{"n_layer": 17, "d_model": 224, "rope_base": 45800.0, "rope_fraction": 1.0, "qk_norm": true, "bias": "none", "parallel_block": false, "init_std_o": 0.00819, "init_std_down": 0.00438, "beta1": 0.93, "schedule": "wsd"}
Each number is 128 + 24 x the weight over the matrix's rms, rounded and kept within 0 to 255. Layers, rows and columns count from 0.

# layer 2 attention key, 128x224, rms 0.116, rows 0-28, columns 112-223
[[171 168 125 119 135 196 132 161 127 108 176 255 127 135  90  97 134  98 198 138 109  82  99  97 157  76 142  63  91  91 134 116 119 173  44 124 100  63  96 152 169  98  89 144 153 135 116 120  79  83 145 128  86 133 110 102 117 109 138  96 134 148 148 167 147  95  59 123 156 141 122 137  91 165 131 151 155 146 119  98 141 192 132 191 115 118 167 115 101 122 204 144 165 146 103 184 138 136 135 144  85 164 201  83 155  68 125  82 152 166 105 144]
 [129  93 158  79  92 142 121 126 119 136  82  59 126 142 153 145 127 177 105 124 115 128 159 141  95 176 116 156 144 147 172 170 135 128 131 138 121 123 163 112 135 129 128 134 106  96 114 117 130 136 117 142 137 173 115 117 125 135 128 133 129 137 101 125 112 148 163 148 130 135  91 110 112 108 138  83 115 143 160 121 129 117 123  88 118 137 120 141 178 148  92 105 134 113 111 114 157  94 140 115 137 124  90 119  93 160  94 127 136  95 125 141]
 [179 165 110 117 127 140 123 122 101 171 146 218  99 175 135 117 119 146 137 170 164  87  97 121 158 122 132 141 123 142  88 145 146 122  93 161 116 148 112 127 122 154 117 147 145 192 111 116 127 144 168 114 132 131 160 129 126 139 120 168 123 182 123 131 188 125 138 144 138  78 167 168 122 141 120 128 182 128 120  98 100 128 121 142 141 132  86 121 110 130 148 122 147 139 164 142 100 129 132 167  79 128 162 110 145  92 133 102 152 159 144 141]
 [152 140  90 139 113 152 140 142 139 144 147 200 111 187 150 127 146 148 117 126 113 127 127 108 155 137 127 138 115 134 104 108 106 138 142 153  81 110 104 100 170 135 121 136  94 154  89 131 118 125 158  97 144 146 101 140 112 130 125 106 141 134 115 142 148 138 119 123 177 135 151 135 116 136 125 126 115 170 125 149 123 140 124 109 147 130 133  95  93 137 108 121 167 142 123 161 142 125 119 147  98 127 151 144  97 120 140 104 134 156 159 112]
 [137 134 111 132 147 101 142 133 139 134 162 168 141 150  95 104 133  94 118 129 178 123 113 130 139 116 129 107 152  77 133 155 132 125 106 142 150  91 120 104 154  99 102 107 137 137 141 133 121 110 135 132 127 134 168 136 121 114 112 139 134 153 143 155 146 132  57 161 111 138 129 156 105 128 137 145 155 124 101 110 100 136 120 109 142 151 107 143 118 139 152 122 117 112 149 131 148 154 146 119  92 120 101 120 138 168  93 107 146 121 106  93]
 [140 137 133 109 141 127 166 135 122 120 155 155 159 150  99 115 146 138 105 133 110 122 130 117 141 127 131 133 120 120 108 153 149 141 134 107 160 121 136 126 128 124 128 104 142 134 117 111 101  98 158 104 112 145 120 150 129 133 123 121 123 136 125 137 114  94 119 174 115 144 146 146 133 135  86 114 142 129 107 149 104 154 127 127 131 174 144 108 148 137 154 115 133 102 118 130 133  98 124 103 122 118 118 103 125 105 143 135 152 110 115 129]
 [133 130 138  98 148 121 153 138 115 149 152 177 112 156 106 102 152 141 110 145 151  92  90 157 140 112 117 121 134 111  85 145 142 150 124 154 104 131 101 130 103 132 112 113 142 162 132 111 126  93 162 101 120 135 133 149 117 115 129 143 140 114 109 143 139 114 101 123  94 128 118 175 129 171 117 120 167 137  88 126 100 133 123 100 136 114 178 108  76 140 117 119 134 124 185 147 113 133 124 132 112 108 125 125 113 121 100 115 152 153 103 137]
 [112 144 168 116 151 134 135 133 137 135 112 189  61 105 126 157 121 124 185 158 150 147 100 138 168 128 161 160 135  90  95 106 167 127 129 132 122 147 122 100 176 148 151 134  88 122  77 120 110 151 112 161 127 122 151 101 155 152 125 127 104 150  93 142 154 124 133 119  99 140 161 185 139 162 151 140 165  98 120 125 103 124 100 123 127 139  90 147 112 123 160 123 123 110 146 140 102  96 157 113 108 139 107 109 129 123 120  98 107 169 120  95]
 [127  82 145 129 115 114 119 127 152 123  76  79 127 131 124 145 118 149  95 120 113 130 138 130 159 126 130 159 124 138 115 113 151  83 158  98 123 148 131 107 135 132 117 124 160 113 135 145  96 150 136 140  95 117 119 133 164 158 117 129 142 112 106 131  75 149 179 146 106 112 150 133 132 119 117 115 135 190 166 132 172 108 174 120 100 144 120 156 147 123 112 138  86 145 157 132 152 124 161 163 140  90 128 150 145 151 130 159 149 125 128 116]
 [ 94  86 147 115 131  98  94  88 180 116 116 148 118 100 110 121 115 139 141 161 138 151 134 125 158 110 112 113 134  96 132 111 116 126 119 129 104 143 108 114 159 142 141 144  95 148  99  91 103 132 123 149 140 106 159  91 125 117 173 107 103 116 135 126 178 128 134 104 116 136 188 152 117 124  80 135 137 126 105  88 129 124 128 148 138  92 147 179  94 119 167 159 127 118 141 130 134 154 176 139 131 149 132 134 112 142 126 163 117 180 119 122]
 [159 116 137  96 123 142 173 127 136  99  96  92 138  95 142 101 139 158 116 120 120 114 171 127 141 139 128 151 113 135 110 120 190 150 167 105 127 180 127 175  78 103 144 115 172 119 114 122 173 129 157 114 120 131  98 142 116 136 101 137 144  98 159 137 108 140 173  86 140 107 115 134 177 130 137 145 125 124 141 168 133 115 135 107 122 135 153 137 159 143  96 131 125 102 140  79 115 115 116 109 136  81 145  75 120 149  83 144 140 141 103 164]
 [ 86 134 122 150 108 127 124 104 155 118 127 101 135 118 110 142 125 103 157 129 155 140 130 131 152 129 115 171 146 121 148 118 133 148 112 106 143 126 136  97 124 162 134 111 148  98 140 122 162 130  95 136 166  97 102 133 108 163 163 139 140 125 183 129 106 147 158  80 139 101 169 149 120 110 164 160 116 157 156 135 149  84 140 118 115 122 106 138 107 117 139 149 129 130 114 163 140 106 137  94 135 112 119 123 130 149 155 168 136 124 123  70]
 [133 158 116 141 104 149 123 156 119  99 130 109 124 140 102 107 133 124 154 162 117 109 130 105 138 140 139 117 146 128 136 136 121 125 149 115 102 137 126 114 151  98 138 124  93 119 111 118 103 119 152 170 132 159 138 133 106 105 120 110 115 163 138 107 100 132 141 120 113 114 162 137 130 114 124 158 156 135 166 126 115 157 152 157 180 111 148 117 135 148 160 135 106 151  90 131 128 153 157 127 118 124 106 115 149 122 125  91 132 166 123 132]
 [101 117 138 104 190 108 112 111 129 135 134  49 126 132 154  91 134 143  87 117 130 145  97 103 126 138 122 152 153  92 139 142 115 103 133 123 146 150 133  80  76 155  89 141 119 128 163 107  97 118 154 106 138 112 123  98  91 103 114 154 162 123 115 135 133 144 149 136 104 108 135 144 120 135 124 122 125 124 113 184 139  99  80 106 155  83  55 161 144 114  98 102 147 103 119 114 118 119 126  92 141 116 124 139 106 149  95 118 132 136 132 144]
 [105 138 157  96 146 125  73 121 124 117 108 111 108 137 174 161 127 140 142 108  98 119 133 138 105 115 135 101 127 114 118 120 114 117 145 145 116 135 124 122 128 131 136 140  89 120 140 105 110 113 139  82 135 124 124 136 155 124  90  79 106 146 122 137 118 120 116 157 111 133 139 103 151 182 113 125 162 119 115 141  99 164 132 117  95 131 110 113 129 132 136 139 143 133 123  93 134 130 140 100 115 137 129 106 139 106 111 104 133 135 128 178]
 [163 136 106 136 116 169 180 179 177 118 151 217 137 158 112 139 139  79 152 112 143  97 133 116 122 122 160 114  58 172 165 148 122 129 122 103 105 119  92 149 141 124 157 104 126 101  80 161 101 144 135 122  67 180 142 108  87 178  93 151  93 160  62 174 105 100  84 133 150 143  96 129 118 182 100  92 192 166 135 101 138 159 167 110 125 182 137  89 136 128 198  60 148 125  90 198 159 112 129 187 146 166 168 165 147  84 130  68 141  95 119 108]
 [115 103 143 139 168 125  88  93  65 104 115  51 164  61 167 141  75 152 122 146 102 127 144 121 130 197 118 171 133 120  90  86  97 170 121 141 132 131 111 102 180 132 134 122 153 119 150 103 171 126 111 153 129  92 109  92 175 157 194 102 129 133 165  64 177 133 143  98  93 152 178 143 113 114 142 133 111 137 171 157 113 156 115 118 142  67 117 139 128  99 136 154 104  91 167  83 140  98 110  99 153 123  75 121 105 185 134 161 126 148 102 100]
 [146 115 158 148 156 130 102 116 132 112 124 116 146 106 128  84  96 150 166 122 132 127 159 113 114 142 161 117 114 127 117 118  82 107 143 107 156 115 111 110  95 179 128  94 132 128 154 152 100 121 120 141  88 124 140 135  90 129 117 153 114 144 106 142  98 165 130 109 147 145  98 137 122 127 192 137 112 124 142 116 133 107 105 141  84 111 126 145  91 145 135 147  94 117 122 148 138 121 112 119 124 146 133 125 143 167 119 148 108 109 163 130]
 [131 111 109 135  91 124 133 106 145 141 114  95 110 151  98 129  97 141 146 159 135 132 143 107 138  84 129 110  88 130 105 108  94 140  87 138 107 118 118 110 103 133 159 125 131 119  87 118 135 103 101 138 121 137 135 155 110 124 131 141 174 175 161 137 138  91 110 139 142 106 159  95 110 113 142  74 137 141 160 110 115 118 157 110 117 146 147 114 106 145 103  75 123 151 185 128 168 145 172 159  95 112 131 129 118 161 102 116 107 173 105 116]
 [147 138 107  99 141 121 105  87 139 101 133 139 179 125 120 142 142 107  75 120 147 105 108 158 140 148 117  92 113 144 148 136 135 117 168 111 152 135 132 129  89 125 145 170 130  98 116  97 156 160  98 135 120 131 128 123 154 104 148 108 155 137 108 158  88  75 115 133 137 141 115 138 129  89 132  84 141 103 143 119 166 127 152 136 146 104 102 143 142 123 152 110 122 109 118 140 112 123 124 127 124 107 125 115 144 162 162 172 141 146 141  89]
 [ 77 119 125 114 133 149 122 120 118 155 130 131 131 134 147 110 125 165 137 109 122 157 164 136 135 123 116 129 145  94 116 103 151 130 106 105  95  95 129 102 132 149  88 164 115 147 160 107 108 114 147 117 104 143 121 143 125 114 140 132 136 129 131 139  93 125 112 114 151 146 139 153 102 141 108 111  95 168 136 135 140  94  64 120 128 142 133 166 161  94 144 124 110 148 143 125 152 129 161 113 114 106  94 137 130 114  87  97 134 154 129 156]
 [120 122 108 116 101 128 172 121 159 130 138 139 150 141 135 153 122 153 126 164  90  98 117 167 143 111 121 132  77 136 146 122 112 107  73 135 140 104 120 161 107 123 150 136 123 131 109  77  71 126 117 132 140 162 118 130 118 105 159 126 156  98 119 155 112 100 145  98 138 116  95  65 148 163 109  92  93 132 146 129 141 146 158 116  99 106 188  85  84 106 121  92 168  83 126  89 110 100  78 169 125 105 151  86 115 129 142 118 155 108  83 114]
 [167 126 116 127 172  96 144 126 111 105 147 126 128 151 132 155 152 118 130 114 116 128 125 115 157 138 117 130  88 119 106 105 148 119 129 155 155 136 132 138 115 138 135 124 120 115 149 142 113 108 164 107  90 119 161 161 148 148 145 127 144  96 159 164 102 139 145 135 194  85 132 146 132 137 153 135 118 146 144 160 136 123 130 148 145 130 128 112 158 129 140 122 175 100 152 154 136 119 131 105 158 125 151 135 141 140 150 133 126 123 169  58]
 [123 159 117 103 139 148 138 118 110 134  92 151  66 139 150 139  98 181 147 137 102 132 124 122 162 127 127 141 109 179 136  68 126 158  88 120 122  95 116 155 154 147 121 112 185 132  80 104 151 134 117  93 113 126 130 106 137 110 149 137 115  85 120  95 139 126 135 116 104 107 118 168 136 147 145 140  74 170  80 109 143 128 120 160  95 154 134 131 166 184 157 112 126 141 141 187 166 126 134 119 140 161 158 133 127 118 132 153 144 110 129 130]
 [155  97 110  96 106 150 113 106 112 109 112 115 136  84 122 155 149 161  76 133 106 116 165 108 103 110 116 126 135 133 132 134 118 145 163  91 142 163  86 154 108 149 114 136 100 130 121 121  93 123 175 119 143 151 135  97 109 128 113 115 146 104 128 110 149 165 119  93  74 132 123 124 131 156 141 144 141 110 113 127 113 110 127 108 107 105 120 102 115 131 124  74 103 163 123 126 152 143  93 154 136 189  83 148 161  98 138 180 136 116 129 169]
 [168 143 130 147 120 128 115 119  81 149 118 139 108 117  66 107 146 138 136 113 118  91 124 112 112 131 123 147 130 156 163 151 152 141 127 108 130 131 155 187 146 105 122 113 131 113  82 109 168 136 138 111 129 163 146 118 129 142 146 159 153 128  96 152 145 113 103  99 102 124 139  95 137 148 130 114 108 118 139  99 191 138 151 157  89 118 142 137 133 102 153 147 127 102 140 142 106 165 123 187  80 104 127  96 165 131 120 134 151 114 125 125]
 [116 124 138 112 162  97 166  81 117 117 123  87 113 109  97 169 132  90 127 136 167 112 145 135 118  89 158 148 125 114 142 139 134 110 136 124 107 138  88 152 161 121 120 160 125 154 149 165 103 105 168  93  87 108 160 116 110 147 103 115 156 100 152 107 148 166 161 103 105 129 146 162 112 142 124 149 143  95 132 112  91 103 169  71  82 115 138 117 137 104 121 127 141 125 161  90 139 149 130 136 155 111 103 147 146 203 143 125  70 167 111 146]
 [167 124 143 134 119 136 129 177 105 135 143 112 135 127 185 119 132 124 122 144 156 109 122 153 127 124 135  75 118 170 127 114 152 133 136 109  92 114 135 136  86  90 171 155 101 128  93 102 136 119 112  95 142 149 122  91 154 149 129 106 124 114 148 162  95  92 146 149  97  96 115 110 153 136 132 124 149 167 129 124 138 109 140 119 146 151 101 124 163  88 106 121 168 104 118 111 110 130 143 137 146 160 172 126 103 113  88 124 156 116 143 118]
 [123 118 142 122 182 106  79 153 125 127 121 108 134 122 141 118 115 172 100 112 134 108 124 123 131 107 103 131 136 114 111 156 119  80 184  87 125 143 122 127 131 102  95 134 171 160 120 118 155 121  90 113  91 127  96 113 134 150 107 151 165 122 109 113 170 123 153 124 110 118 122 143 124 124  69 110 133 139 119 122 148 110 119 116 123 155 130 132 134 133 142 166 135 131 180 140 113 107 135 139 124 141 115 159 145 139 123 110 142 130 130 167]]